config = dict(
    num_hidden_layers=8,
    num_key_value_heads=2,
    vocab_size=2956,
    norm_place='pre',
    rope_theta=10000.0,
    rope_fraction=1.0,
    init_std_qkv=0.0395,
    max_grad_norm=0.5,
    schedule='wsd',
    batch_tokens=16384,
    max_steps=8545,
)
Each number is 500 + 40 x the weight over its row's rms, rounded and kept within 0 to 999. Layers, rows and columns count from 0. Numbers have three digits each. The size before them is the row's rms in percent of the matrix's.

# layer 5 attention value, 128x160, rms 0.0626, rows 43-63, columns 0-159
103:503514522531521519471582523531506565529502511453523485518482444468503498550456525441499494475465515488474486522523459435446471497507548542498526486491475582491524523547499479574475477400533465456506508576488461545495495499583549508450482462471453478508535480493548515532555486410534523480491498583437468524533453532531379468441414558518485481499418516501541503512456504586501448453513527429494458559488501583434500581526476475469480514463521469511490455520560504508500474599469533
110:463499465461495458549552581500538545490498445438467515571522459543519482474524460463538482498563436463428505439482497486455522571550513486523462433456437427423502444508481504536518547508456544524569567475508543553498482514535544485556494525465537487477470495493479517503582490481522471418479506434400507496475506481509510526546509477470567521401446552532476535526513517504513434453589541464486594506490509512432437524472521550561534521506547485466551485541526497549483463493516491
103:502487513448509541479457565555485529511504515514550530545504500536508513521448481469564560448443511506481477426518610494549522420539573563454472481445441496568486515494529503475526540505556599453519441542451511487480473408451496575470535463445473508442532519513498459527530509499464439500528527451475553439510487502466560491466478438551495412477421514466562521443450491484504470524503546463466535530490532554481499517504580527519543507550476477533459544495473413541512471503545462
102:521533469505493500446443477515531524459536523503603567425510442452522436487468491480395493516497548500499518444463466423466453478523548557469492484539528547449529469535556476482516504549587558512514468471513515498534506454497433561402542487521548554558488447503580510551445514470486480416515467507497505481455491549481504471535492545506516453573469421537559490512494508461547494497522552553546513460418517512470536547489523541491515480495473501515472423544551510544588458469501459
111:448467509499480465495393511520469530515528544484489482487508465511503505509539532540569535494439499512413518490548474464514496459499484565471547498413504483524489522516516546558486571557484458434538509551527501476502457438432511469498530489573521509557441401432498575516545520495539517472474533510520532545408480545480401519488473462526524486504471549563451512435468509529498538458461477518420591514449476546543452440495588503474466562537504468498465486463466518520562528461467550
101:500544490479520530485508557543493544468504470465475496522421470460472483488462528538480522512410449531485451468529477464443552537483470505488595508478615509432532534484555484429540503493484505549513513478595509557513561477512495491407441492533522460418597478537502490517533475495589518405503505514493481474501520495424512443419496435496460519485502582551515493516489510562514511452544536501454529459442454544468487489541491521529488535508506513542547477423520551537502520434517431
092:478514503494511523486406514490509534513408466406504422517501528407484480536512508469543488484547479462489572590506560510519520532495565580540453529536503465505539531533465480497528481553530501527477523499506492537506501516540482474423495536574578552423469502496533453460437477545514470547589544503506527476558560466509495469478534494501535462541491503444422448560469499498558535494483484517457494506562458489478538563498475426475491497547456437583460551571557580504518490496483522
096:467461483504476507519514428503508561618487484535481632480496541482522451583491493465509457483473554495537554490474469495420509499577493528476559515481513549460510526457552514474577502433529523487509478510493459562524533543493541476537459496482568487521550532483540499498522460518424513514494504434496556497449498472457490560575499503466529475466484433447496532442445556486532478424527461441473531471568476471419476404548512523520503515426511492489579513526496471492498457483413496
099:536570434487489467493514578527449559535457475452549533459558455516447441489530440486567513427522490475520528515451500542562536495494436462520468514481481532504550517493489448489598464522538502506539544531496546531504533470471509568526506444477461498541508501475482497483442548407511515442524501458491497560469438554473591460465548471379482450543471453506547481499490523514471545474486537478537512472523535530516528533589520465565515434476521456497473531495499531618461547457528490
095:459542493506548499450543455501493473524468500470562513535516523472574442494502558597412506507479511445496482502512437500516490495490463553488524493486537446515465531561520538564503539513558531512528495469555505451458553440484498547563453529492492507413548554481544575461552522489485522476559491547519447441427540584467408480491543457463532433488520471475547480454485504476481449508388513464511502447455496548475481467488558394508519506565511548491464508491466565453465457492462516
105:473480501504575479518467577521595511489438579411496544479473485517549472422527586539464480437419540518510430449502468536450436530468577508449526515508472500439535490511559517473489438461519458472449576510517526450508563522466547503464473529488473544491486526491498526515483436586519533545485524515488516507504516535472489482502531550432541557492548479456487533461379487575510500464533510461569564517450557500515520489492492408506515466461475468482557500497466501526493455511516538
111:481586501451543547459517567493482518487490448480529501451572595529490465510513543474465479484508470501481503603436481473535435552557518544496465434455517500511521499463423493553547549518491504508536557474579550543545505488388562493490457500512538480478506425489495472541482527512472440508590547497562586529469497493463463576546522535473507547494436462474502526482480483437498478482506551442510494489481503485559398482454447543511508488514488500589509558469483525531460503446482501
097:458526525467500494484523511534481427521502502454483523556530531527509546468508511565530522493471516566515446453394441468498503478468533530459521508529517464450522466473502478483429489491536467470460454473493467549560461504505472461467495443507437500514473509417482555502484504473430510471517598452586481492487607441479480465527576441497513461491436525546451514502576416486483560537520577524496558549562570491503475443526519468572506489556424459472508456497503574533544543503474471
106:409502484516506450519524454552545532537465509503479431501538564415504584551496435514483469506557499511480469552510510506532476476554541507533448556427496469480496581445451531477430473532493393518496569506435480438493503549546454415559503537516495524514544516500480512442522517557538481471512549534488522456497446434478547501471573499439484553464526500497507544499518528514480504530495462434449529478471471490438492512505432472471472516493564455523583459515562496480557448547578534
092:438520495494518551518469516499593545503529511454511496475483565537485431526560528530445584527491515466544428562526478508526481577511516454493533465476533486508528578517573507438452499530543533537429465510513509424532471554438375444492425464472502504535491534488501471529542585493577517533509436499472518555496476467567465532455528510504479443529493512467496500456524508465494441511422441459466478551543547487431524560453441442504458477445525521504503519470551462494517447508490486
106:503441490512554492502541581490482547475447474491499484539550493526517502520499501535476500508511518537538516475589510493550499484516400486507582489531479534514448524552540425535530552526504402470507451355539516467464507525501548506542550493464517499468518507504496499463518482466520455476507506512536534474529457527468558553508460475432499532515519501533478514435476508578500539431448417515493470479441507492489561425504465501495457556535578501572546498557501522518349516461468462
099:506494485504417511498495526531599511504476532522536456517492433447478477539494554476486537548444467551493442548443551555469502512498483441470470473486501419504505560489524482502419479535495463450509541531579526464497481462506492402524522516609546511508516529499519519499518472479563454460513549385529520484518525557456476395484538486498513468517450531533521517553531558529523489482513457580513437449442486487582521513538460468531467533606518490510482524556480472519489423482456536
100:569506531421510486497564472466508488541513356507510560559540510571477469480487553465439503474504495545536508556505530450520497477452458583464496426452434532486487478452467542468444578515470501462455521422480486549578437517493448525511551490451519532505510416528490473532455518488458524495525507429491495432474500504495550506505502447500480467462490482437523477550467500525471510536523502462480422508473476486538484567540512507474515428545488604533517548536490578550517544530530548
102:536481590547480505388458507590480476490489523512528431500508476481460425500473514527527547540541559526488507571486511487510581496488504481477511523468462546463482517495571499530480552495559473382448514512577468459434541486489466412510510512485534528489420484515467476515569455489558531512535558521474517551417505513526470551486487541491536552543522435482564521508470446504516460420501555425457510507508504523521471478518429496472497546475486529562525471526551514533479570409487505
111:540508568493458490550512475483482495461448505441483470425536537499504466507537461445541522376445547564477528492555462509426517531492529539482545510449490522531501502504545540509501510543505457469547465428499538470426590448516435556537468534452466550495499477505481491513453513485474463505459479486470502482524485577511458500491554469483553485552507584535502528492399573523475530512517492439529488457498457500459495564490474513547520520593544498506471534409453552490386532472561492
097:419543570489517544501508529484488547564508546375538553483569507560495508396450495526484483489496526443497516499544566494449442506527516436405552502439540599483468621483494461463472497520444486489515483537501465544528526518549507538467521534444548558501520477502485448456500549497492464558466441557487524451493563490519531517496519506512484514510515474480464528478491466522545410445528499489535481519506545490507492505458437523467462485543485441458480426561471500448519487456424507
# layer 5 attention output (transposed), 128x160, rms 0.549, rows 43-63, columns 0-159
099:440503594451479488505518507513456486551585456498520446606496512549529452440541509533491489508550539473533490483531481471524490554471539455474579485482477557488493531486467510472440480515501436487483520496434542578511506450554557525473532494408495497495498468422538541490501466449563542461556442470486492511559556498478417452524427547538438483494472499523450498411468508524559527462527503482507468572471514481522502597457455530527423561517490471511537553498475534552492503438504467
108:476493497524504496470568542519467554509489508478384517462529479585589478477493542410530533454499446498478509468483462504481499542537559568430483444454523474463466443473511523497582520499460519535485485519559498557430506490482497431487483541481545440521540566468448513536521393454490472493473519472484524496434523493554494494549493472485502529475506562516506479496502536488504509463605492423461534480536498518417396543509556587554521471466538498464520546573535533501478498464495538
094:479495494535480537507434473449464481484543460534487588473468548453483506553496518511534489445378529531554495495549524432490583465499524549455489507437499424531512497515429503529452552504523520506494443518506508528526449436447536548462529518513514519509429477465545510529475500442532458447556575447479473590516534514534481474440458509472425496520484513456493505479426504603486471495549507531483466441480557504598443487458517529558499488518468522498532537496473539551596530534546470
098:525514462579516567526484438485496519503489486487532534538460498486535517509502549486449407440508460483553489471541515552527508535492500477429559535460468495458526518500493490499515499533527418497565472472458490528496473438440508520561508510557485506544503445491527489516500495508550496528529499556626407502487543496501560451451497442564521408488536481495456522501479570507457472444443582483583544561499461377524464532441495509528518505544435502515494449505439472434567529506484508
107:492569449488510447568479509569546506489515534531499494519533479544477499517465490624543551494447449530443464505543470433478545485502519492545508500442483521461529444541447520577489461574497447505504480555565545546443480443543541548506424493514497590453514497484407525508569522516477519473443532414532497500512484443512521487497519446531489484511426503453430458485506482457517512440480544533538484507441498548506482510499462551503507509473521515433526393495467602468488564499508512
101:442425488500536499502501534545435557465538544464578451517510483508539444463535540411460525494445439468515476444620542445513555557494478532552574507519435529398526503453560464504514502459521464516505495519495481491483518505529555513509548480466505561492469493498480496453470493501528438445526564440495478441447460481479528495458562463564481538554521559517457535504548562551500449467487519455443494533429429511533499552525533502514467497515525505525505545527477542514538468522481387
094:527439545528467540507462579506595538562477465471466513530507479469452492552459556491495572514453464483510484533479573509505526496522506500508515430580465508485549505545517435483468528552475515475493511505519521511518507518522438470489545468547487537529438517467632436499408522503460429510504504550483522529419415490417517422477497497434536508478527516553518456512502501516492531483475493498492388537473565456540538544459518521490545553489538465526532456529531499448471399515470456
099:549490511534510499561493432418495523533496511490463582509511504428555454565475534460467383536536533540554531494533492501497525478411475500436504498508575476454482556473500543542541582522459499484518544517467543586441555456507577526480477569472497510459496458535537485550468454471536474466515513458433523445513416437533460494540528536447530505516496459454475506553488494473512459490529510522500500470487558536426484488465532504434443523538471432482542476529439498530460516547489588
098:574526481517493516509439495479479594454505403503518572419570525542502488483542524487505526489426415509492473423458511520514499502474487488423433455487516578466529503517466552495486503543437526514489550461535472534492494534418498508552493521516505498594433527444497397462549534480504522471505519560526529477501499454465511493503538542515440553450468439487601543530457484514537461449539561539520486474487525536504542594486511467536480445501539459534487501535476506509449540458529434
092:506457542521539463495533451479501474440475528506502592523524445459506464494517518530482461487503495525510469517524506552541516469473492470531525526515564425512498437493493502534404450507431417512519493462526498482508535458534556579544530442420487545545449616508520566441476472542492534543473466506539443613500594514537422498470557507463468426513458510488517510474525493472529516514493499477497531431428514497474522538555505471539531544469552514475515444547510501424475489554482404
100:591462465487534470419501524526473497472520532393505503549491478530548458494475504508437508508521489547495480507468522569486500531394520459448506483482497529465473443541492437528507444497453480472464505527452507537505521511425502539474574499478512583452519528555442490532475401551516454587482478442530465533510537457492511500502523544557532525522523510577541480556431526537525453449530516408495530488462450496510521480530504492530456607492540446465527444536519536536551499501578439
108:549545475485535549533505563511553526471466506490428505469505532439418450536454453416499459505525437480542497512521558547480529436504563549397448462441503512477475424537514551463561461420466533528493530528540515539483431464489479542537532510470508547484466501532499544459477519535460475495484508537504583584509501480495503488457586457471490506536514513438434475469494572505465553490559532478537468536518519526531489444459501549500393518510558506547438464524545489471481550513535439
094:503491466535553487566517569536493480476424561522519524440469488558446483476482506536583488488564479488487447477446498447482539507529473466510539494545497505469499488513464424500423510519543524519528505482455535490483419527508468432454539408506518555558400446511561519578496501523493437477482498495463523476481520513519494515483553534522535461499474527472395501613594524605530535439475435529493555490520508516539467490494511540533430472418458471510490499467534501505571495507521489
101:482496478462499445539496535561486555514559530478479450566542499519538450519488515552471492553529505501409542556458428476487472490465491437539499479492412521523430602460435483553486447501498531470556449551476567503504488548473524476575503527463502517532483531531520567418496519487505462522500487559469540495454439451455511407525513503446527527593522502499521438472508521473493525535568483470475510539574533513450516525463511447534469488456460489492476503420580476514535417552473551
090:525509496535455468441510503455542510510557498494460438527512477445435508525534476521448529582469547582516452543527423455507507500505522461505557446519525521465512529459512550495483476455483485465485497491388498558470470475472524483546510396475518596550514495563530428470462526537542424519499428517549448560530519494543464523493536521512457533551488571548527496460581522453426445524493516441469471544465562479507494543497527480471551577501423537437523520517557449500464491513481477
107:535557515510534557468534480498429456468471527518587491530481506480502571569556484505456524418482524520509457420431435474529546528483432514481552559459490552501469546469583477601467477431440487549512550528497570472516495535457529524485503559500534579507517538465440439468480567465521506527460553461496547532547532469475413494505523485461509520485511493497465488509475527458540562466490511488502513478493519534403537477486477492457561456436543520541471480529452479520413482518474429
095:442486525475482540495471514490571536559572531481541488499473408536475557535529535521484501521465479427460474488464473536513520569572427485498455479481479471514530488477500507548478438486479473547512517453525512426454474500477467507570471522548541497472459528526474524541542463490545428571483534462526454446531538484573547418503490447607472488555495442491534443500522506486538481494562479464502507435403453535480519589500460531490514529518460501501508473512568445553548396561526507
098:506606529513447546555476489516502537511501426523550527364479470485509514493483427414478497457457513520547494570540471520573483503510499555457512434456472463545502402556474522505491517517445459515448556495513471469511454482456527511504481490531510549569452443553534520551517536454436521477484486501432519456495441556428471499595537503528512480527428561494502509530513565507447516491504513487472495531521468492514505518547457542504468418565568453480457528529514494455531536543483552
096:541500515510504486539526552514549503472590504550502444554532486518456565489487499486484443491451487466577432481490495386511567528514483458482484489529476497473555478533489547558502525497532382488478552433449539498522547518444483496509517465456415541448449553579470544456538440514520473591518511529529499476505545447443545544534491495499439514540519480496485408470514474459548541389526551515506476501516536480423526437481493494504547521504519542491467411490506482549531551485506486
098:533521478471465496434518509543520436481487482559536528520532422521609486365492443466558516441488507446519510543487531452456493466488462556517481502475530554508526493530518495522441507518472571481566520488558504505497498468405522613539527430466512542497517517473449467537530598464470524481503490438496491510473533473445537447473497500484455440515522590510576475472493507506466481477515566520421547442489464538488510527494451508554507549521575467501444484518496564473459505547511464
096:589484478577565522525534508467471476528550419486501474570491460506509377520508437413517420533518577515454508537542481469475483534465525415419567560442452527503517457481461441510548445456516481515515489511518474512502588510522466504479470523536564552480504505482503483489493570518544506533507547423536505529442571521494457517444459495548501484529562544509460523563473563473559497535448498506434457481536502474489491505431561503485453482518483485524503476535501505465491451430545515
# layer 5 attention query, 128x160, rms 0.0736, rows 64-86, columns 0-159
098:465455496486497585558502461608495431529594459476457484499462498563482481491444481461494425447456575450560527470458505495478516454436508526510459500505505536499439511526459518480531490467419479505502476474551562497502547439507501555486488519473521487531601479532531534493483426479467478493494494504541522483485520497477495534563485559555563490521457489536593538443494459473511547574514483498594515535447594416477531508458477498508496489440480525484432524467523469424467470563501499
094:491527497463434448494480542440562508478437516516573488443530531442546515460576514526490551482574413521463445500526444503481482527472507477494516523517518488531540430529522441557493517508534508510483567550484440535533459471499491484501482501574451533459427512501469522508527536516559490531510521567474456478487523487548493498453480467448443516427528570473383475523494501532568492450566494517441501477551429575494515489481516513445442498507542498446582472549503558569550555430533511
068:526510501555464458573548484469468525536515529530526519474558478531442474571489604433436572510558465487538432521494513487501468501479476428529515502513489540466500546430464492494551509461519450522511511422474509475549506463475545495423501445504516455623492481505420517429575445478522483466469592517496483491547526537470561482471561513529587478489466487480460515433528469481477499496527471407487472483492525523476502490473508431463452532408533495478583559540502518484530503538516512
086:578531482466443431483555521409496518431425560558531550519559455425539485499555484491478515480515465587519517520530549498466494531567506477517559478510480452513589505499522497519523512516466525512500560502478415518495508532467527481447512485511472562460483553493449473535480582533475481502497486507500507468529506448543491538429498524478519488439537535403360419516533515543530440457446564514438482431543443513532455500496503553489475505501518450507529513523485528539561486458491527
077:537526510534417533527535491482465484463484523475523502514496473511490443467586504547582491475543556477571502487556488475506456499434422506550542510513523492545462419539457435525498479438586552430461462545457491426544439473495508512504439561469402483441534542553521453503478557575464465519486510497521519493495480480550521494573510538506434505514446496579554450556515533445530451514504473521522522497469484516520483476492517515512490478492503449451405510517462419544515462521553422
090:464461453532450618492470445551458441490594485484488449503486518607475517504461528456528481433506543505516587467556550481506523421494490502509535453570432495503418524433421543487484476435454492548517494526476544525537544428569481553501527500439517490529509477555520488513466439502495507493464503468476484493506507519427447534532505527564535529514392483501573531466449477448530544563481483469530582524478557454513528467515479485526537495512461534536474521505551499518516486491495459
091:426473477488438500506498488414487495432532547526514487445570468475507528522505487509548453391484548538457559527595521444537522486535553469517469476525461477530470449487512519520558484502515525585513600557476417581505440499473469522588502570467446584487480481547517437525513514574479535540467548570533455487493507519473431498533513459442380497480497506486495482476468439484447507457483507519441496497457529547500515494470475541508538484501482548502515522503487541480503548543454503
085:474463549529495595545552463526527443565575485497524483499453505566511490506490487494505502459509531526493501461497467435547493481482519500459478507505482480566535548405515536516432545462461547475512480524478521503557586468534451517448473530486552420523521465514489547459533453468480489426455445525443516578452472544463444463540537547540526513519487467504507553440508513407435532535518482498562558448461571424448466528533447472569542497525441536534553553508505525463508421512498475
089:566455522545467522541507424485498437434438536429562481500470503533563541539526486510452564518532483516430494462539416583556514556594505478446499446527529442462561501499557490452502503439544516526472451511544462561455475490470470533549506431481492588491479491486494506461578491470456540486463507556568555494437529551466519550466547479564506513405478509535490521524503522518467504498525489487497567494494448437555506521487478522518487543419573519509539491499483459518470525442484498
093:479520471557490502447472470508557498551483464525547471529523503518432488513405542553534530537480444479550441455513534432524500522506513553468559444520524496517488567462445476470472522429501496496486510528419530488557551457479430444476512460549526540514485565512534493464498514432431524469474460459538511501507458474468476522536498417488555600519482532490493537502516454429485487500502504512579525472497492528415448469492494460533471479581517509586544502490622559510576459431516480
086:518503507457438544520512505563538503498521474464428545489415488401498508472529485483493446567484495511452508426516500527467484436483510530502522498544479535519496438534488543528512526509543452505499536484501527466487496477463570511457473481466566502424533470516562584588482544470613480528539494545455530461484506555479531471589483509451488512478492476549529466479513447569558516484573528568458479543490529396477472448509531476515549479563452532464455529407533456445557495534461489
092:490480491488545516483490478527490443490515569462493543514438463504476558457473526550537477448507509435451489434507486472477534562501543460448525498525467462579482489463434555485378472438494436488476503515504509512491542543501568565543602517566469462555463429546577471527462501515537426489422438478501496550559489491573455451492534495523465445444446503464521573458477490488495542512463478567473582541475441512487532473513454474529532499483540480493484504442471455513532478522512432
082:495478482524545472488521493442394534490457488447507500495443503527458524541448466435456491508557426398483436560498549525453500582481513494501541497530524534416500565548510532481470511435523568466497461439517568549514467479471459475476539476440490551533495541474515562522529470490507552484504558483527489543495524440515534495457542591484508576445567517472440516482505496585511406505442554472487483456492529590495494522522529507504489477525511515482564465579530479534481448551520528
092:494519509480452473495503511437584595480514541553478524532528476397430478554547468592501498503505458562496505551458570471497545509515563511520569525468537484503449439587548531521496530481511394503524559480496451545462440457493480497505491426518532506440416471508533535476501550516444540505518501508486468459552502547519518493536545467501475444397502481451493521589515437500516451483522441521455516456524420534464511460511486506432516474511469504462457490521551525451516521463544527
089:505485503464454508501483490497480533505532491448532524503533445498515521548468527481443479464547529455453482501539482504466473512501487505555510582556485482462495504570459503536488540464445475495524491497575504507518532520435500519467487409556494482462509554472484584514497470514438493513508446500507454520535430613552520567461521498511571558466571430454540510426515546529532427554442482452489459577424527493430549524495583545586512498548486500470575552518555581540470504522463486
090:475482530419479397507490569498508512452441430509566422509487495445452547512497527487448575501529454567472449493476515500479546485490482487497500485476461535463484513575533534450553482518519429537549540473563457572505423450528535537458520476469546515508478568495372509441532474538523508524489512456471451428543535509505515547466513413514535495481529475525513480550570488477530469530563517519538502436492446474496512466474520461414549495566476439516549506519484512470496555447500548
094:536441498452460438465531498534475498517508494532502476451481526446461524522492468539486525539532444436534482480608589480471552504497510464503517400570587564508463382514537476438513477472494522553481467516483428499519513512505457488450542475530556481529519491477505492528454480577472470445470623505434472457484524484542507459537544524561508518439449542544527552541525525492501526457523484489562487520533491397509456488474513582469485481531534507522464481500546468544536460508429514
100:561530536474468567486559467495564482488499489544490491510477450431465550504451473523513511536477425593498517542495467474510586543463522546535564400521505419533556469478486519450510453518504553482544487517455495529494462511474449455544552520459508533439499516582473442495527616557502482501524447469434491502555470523465560455503430503427455483500535512514496405544461458575502483431490493538459459538521486539550566524477495470481571514538490520544489512482507501511522501458456550
097:446445456483464581475507540539473475505482494526427486544513522592529506498437517616509543488524530447458528471489508523495521481476550458507440475491502468464492538409460525516529473487497480514443509478523538517564537522462488483454545493490544545548518464527538538551481449448497474483490494497480547475451439568568517478621457476423500518515490490481427500490562493483459569570559459544482532601482494454436504470417495517510488479523573541587502521445465539474481476488471491
088:446500495457463577569403472612498482532530456466461438560503483463483526479482470537533436476521515507409450512576441461513437469493469509430560513495472529562448570508525499468505470537448461533497498560458534512566476493504494535472548504459497480506445545484478535517487431529597520522488423501538502488481494544539421534603503500585533485465407496496511495486574475474541561528492518515490495521536475517470469517462492545563492502478521445513549509429472509468506501520498530
097:462512415510482517579451545523447509519505479570530532532535503508494388528451486578554527518445433510464522493477473476580610476468492489514451514526533415501621496466549497476531566526526519497445471529488499537542434485530522441504494536473535507457503469520492523525474516445538507460471486540523530439474498504504519433521520460479508498470551478579481464545539564492453496518500460575491445513617532441439451489435512484476508441484467546547464520488516525512503528534546525
095:485510460577498570552415515550550514559544490437430523432444503534466514483454498518501397490547542494448528493478475484519448428513478517479557646509539491520428499489487541444549485527468398534455504522525563516460439485524520493522484527470449511501539464524484515435438499534471487550478569545488505452484510515531497452532530459523440515512472489485489493564471512462501523505487532521500528487513491418497503537492516459515588484488543535441505545502547557403503428531499466
102:488480479405550542559530541518422527486491444565471493479457464515465472484465495489462487509523486461480432473592563455484555445569534473572488512560484617478496463518487512525572494470431507477513488498468465526493586477481407491484554468450441549509464527581558494497428510511499447437518496568544478464463539464444478560507465510529487488497495539550411503509507535524519563436528491480523491505535499509446448536530536548513461470487506549522529473463526494480535452482484586
# layer 5 attention key, 128x160, rms 0.076, rows 64-86, columns 0-159
107:485528560498537589513543514604497479504575469505452446462445514568486502465425451503536417420496522442500497510533505488495491480432439558528535494493467493508460466440409503479482491425535507474471458437560568513506489495475516576441488503456554443560531497510476515529481471493465535457479506497560599530441473483490516475533472523547469498500428477527556565493552498424518476486440472491550458591487482467472466514572456525531499512492533475423479488533553513497483478543479520
079:523472559499489536560479489559469458521549445484480530532512418603548505529439488510526478443424586500536516532516475462530485488511499562520497514469499461491490542508462460455469451442464487440499475527489560469498566475494520566527528574433535526525466502500551482469443421513514460502496486532546543512552445503453484532615463506570514503515405514510554461416575472527503417540484535546508511516480529484482476484474440455496466442470451440559454496529585499491517512515468495
080:447468521530485556529462510540462531542558433498462437502439553535570523495521420560477418521506450441482509495495495537433449470434522539465553526539492503522433478475460608492490525483476539545512479459521537499545478475550523562497523464521471496522538447488532503524457509488477528433453476521536537478421539442561470442512490559415433502525464435555564523523511465532439524460500513512532526544479586453468592516523512533506499510521521554515440470514484478468424459458474489
093:462501560547490431593492576464470479544452450475501514505521472552472476504517562527433559471494467483520400522513511381540529482553498500562381522482478523490533527528517490461498470473519484447443461513472489477566465508541520477483519512539471470565456538490520454423552505517528570513515536549527402503473538588492532437521536468525512526530535550568513435518517527520482491497537536499467441496499520529492553533469481435458488470464439489467545482547526478413482436477498503
091:497500526543492400470465585454477520495449463497544517531536486560544528519512540448463555523536518500481428477461565469485493538484545471462435499483516515492510472545484494488474490521480452398433495518472448515509481536526497556560506490480532525485502548425508505480637514516553521494528497508539468504457517564522442415561475447503476534530517527461448541534559485565509513487568567479472427446528468544551531536463508519427476492509481488523483430563493540399446528443481525
083:515512541441513490535546482550507510472505526585493525470474480468445516447438508540516447521596594433506495449494495537490465499446534556481487615562498513520460386550515496546450519469551512471463528494557498544507473518472526499554527505512505497457434513468504544496540596481549518465563487501514477510407519455551466520553529481539457499486486572508480517513528488463454474493487413490592501506443469478456498510466555437463442518459520468403510527517473460482550482536457512
094:556502510536537457533513570475501500515414508508551552492528480584531459429523451516478495527527490489482540487504570530526514538486415480551478493439571516489511537500480485474513442546474416391507478499513463430559469525469437516544513496495519468482423539493543469482512543489549482516426537511544513494500516567490515441566527427524504519503475501504500438447495538567539447469516516518425501472584457538528475494491600437490455443494496474494490467545494490560508413406547505
083:581516419463475461458428508488472543520524451469518495506508600428449583568484463502457478430503429474471513530469473489420497496469439480561446438469509525496526510516532454510509511500455487557459547468531454566456453517518496550575445566496490549542480462537451522503512497507519508493534520486441510510526447521472557444454546479410470492588538501520515521504422511559468504550492498482412459514487516518523468494517588524408475530517554482488503465515557512529484490564525523
082:502554521502540383526467515476396482545449502541527538507543475487515467518571516475504458503531570530399469461485482473532411478506501432542527513482536503499455514509503526457462476564560531492574576508516493472548416487482471427456447554538478462432570551485545523535550485511508505538403547524511457441429499533537484529486526478520468487570503515450442516479581487513515454453534508538491513470528499496535443483531497523476500528517475536529426496554536516453494462534485424
087:544458472518494516507539540502528467478525563496464526441478502508595439403520534481484494471574381512480520479517448537479485522529485481479483468479577501489526416552482469544501552520468514441515448504514505512516520557497522505539498469473410447479501566482493563420483547477434525551397478521520476520427518512501527465555508483509518555463578469526549547505540542524585541441512553456482485471527534424476565462542473505457457460524521479444445459520486449497438521479465513
096:483513414519493525515490496490494506474460540536509529436538451513553528514512519451463531491518610533480495536476464449650463490462505501556471543463523470547459525436508459565525529549534473505488588482452477451571458448489474502467521485549522466420468578466516555486525397502441583498467495436511519507479579475512521499501460474539500502447536539451531497469533502519518483477504472511385473507496558484545529438508457474497535497503492501548491510561481583513500554491437492
088:507464515558501573475488551531553432533475480459429484518455508530482479542505466549486441506562538553518581489508481441511503502457461615477507569506462527467518447513468489516473503491507522512542450458470420465513500547552450482543533445453571489528489514414455525447501579544501449465550439441488466557452542485515541522431469506466556521530494511578546495552503494448438511454533515525564460549509512512529482570523446535434502518533532522464510504418497551479425503535515487
088:570481536471483511510516464556547489523415554534507548470521526531514467547562484485544484482535463503419539432479458542516530468537493461435515416504481508475459518538533449441467512480533495500469482524501469479448525496480463449517470451482512540524489594465538447581530529503432461527614492557466475541420471472585556499477473525558469502581500531540495494540503504489492550569477478554541549493566520472480520470429510507492549434497576461484511492430520456542513536558534442
107:494481598549423512481504490511483487551431475535562524494506515572611450441457541537523474448471497502512504523530480480518492507486489500489504470498492484434483472503413391487454472505504511536410493557419477535573535492469568448554501530494413451537519533514509497543468454513533449497503480548503542462498494545524522490513421490530450485509394530550483484452545507522492441531511548501509543457517523523539496480487489529476467438436479458538574483529515519399493420523442487
079:475487433497522499518417446499470431398504485513453464579518562515520468441444428499526461560506584571467549485519550531521413465466457444439515499534504485475524445500519512513580480541494461503511460503516515489498468388598525503464506498467460507514504480498535557524520469481489537553520563414515488558503592519497495480521537500477458501477473490556482528451505428477539436565497456539504477509556550511492501467507503508498578476491478505398526503440523512508478557502474548
101:541547568490438471555497536470483551521501559467555513501573450496509470484563444390571486456449485491472445501526545475532504491536488475487443506483585558470480491576508442538466518473536501507463497535525465478481495509458500519447523459537538477449543551543594494506492558508482477527557548545520498481470514562565460545529491483518544458471537557510431497438565523505470478458532615517486534433542433477578470411442507490491452477476504459505452539454515515526501499476513546
097:477463536512509546480530424473503480441427485484485501565479465457554500444548571529504516492488549494475531561482491523496408549550566507505511510493516508503509488530453473536517509490528467439443508484486531532526550460512458468488527417488448437495460482494461475502525565486559523523578479442456451552547534486451459570557527544515440509536594603527482470509551460502435536460462561482476561471486507457401534466541513449569460496577489414535465521492462496455513525499493515
099:561432577496464527529461386499500500489502560536521452530486488446545495520587576522567531481484577480552498494511488472506454482535503454527464494488492528507509505548499591453481533540505580446512528595521463489470549416492510547501440521472504531522455487468456460551446494503432518529513537509494411549543572502407434482511538519534480506470501512502493509477465559473432435494496490529488592518502520462493521553544500564519488440478451497500462467471565460517483437507507447
097:498513476460508512523482468563511471515533547498484474459440549424458513528487441418516435504474567450575528515497489501488492461475513596446560523534425552539505489480523484465465533479508495472494527495484523435454540458545517513545512485533515499579516516567474550445474422474529495487523469511518522540463555494500494504402573511510567528503455498517564513546494590515552457505431523496485454496418515457530461556617509607494514516463504559449479501484526521539477445522545454
097:495544540542478460474596505471489521480507530460487498484567513473428383507521446559555517545503482492560514524469486517501499501421449480442523553490438539500521505494545464557469490483484523599487591517547547501534508512501484530530481529523536537455512499449581543395433482551445454491552501476518539508474498495480509455511530531486502531553429448436536517489440436524460427472501460479523544504434493495477486500443489466508583479441494568508504457502569562514473426480513457
093:530471500515488482531474431498486547434477480525412474513508486499529516510571512457474496524493478573553467557528521506507475532483465499502521569531530518460481556436552512566501447496485493530571621484507477438474483517495520522523403533478548452525545514488494503501500486513548555555519523471465561522439459507445517599468514498622514513520498536502483484465481451439462486580520548497523483493465499553398544432458502487506602548538530453470471440491519483506482464433485564
105:492519431473491438473463521540422541510470490468519554495501595515469526491498504488546521505478446508580464599553486522495541482458475465518453507507536473472589475414537494529525565478541531561580483466487499528509527539490460510513528512419578462530461520547471483436532456512442564475509486517432561423469520510518591494420508544412515492483455516440471530473533499512484534504539479485497483553442549597451568484527497490506504551489470445501470481467452455518468516545528535
096:536503456431471539456527484438518529497533572439529475461488474467582509503449459523493550526475448519484542538463462465508525532432475570523559403433508479504455509580455528512544490451509532493428477423466526526481474466441461408502441509579491524449506471448458497515545530532464535469479469514488478543552559549448494515469502572543550498566507541422591475490497519512461460463418513493541546550514555515530501512550508469481540512581472498534480486525522480484513463527464442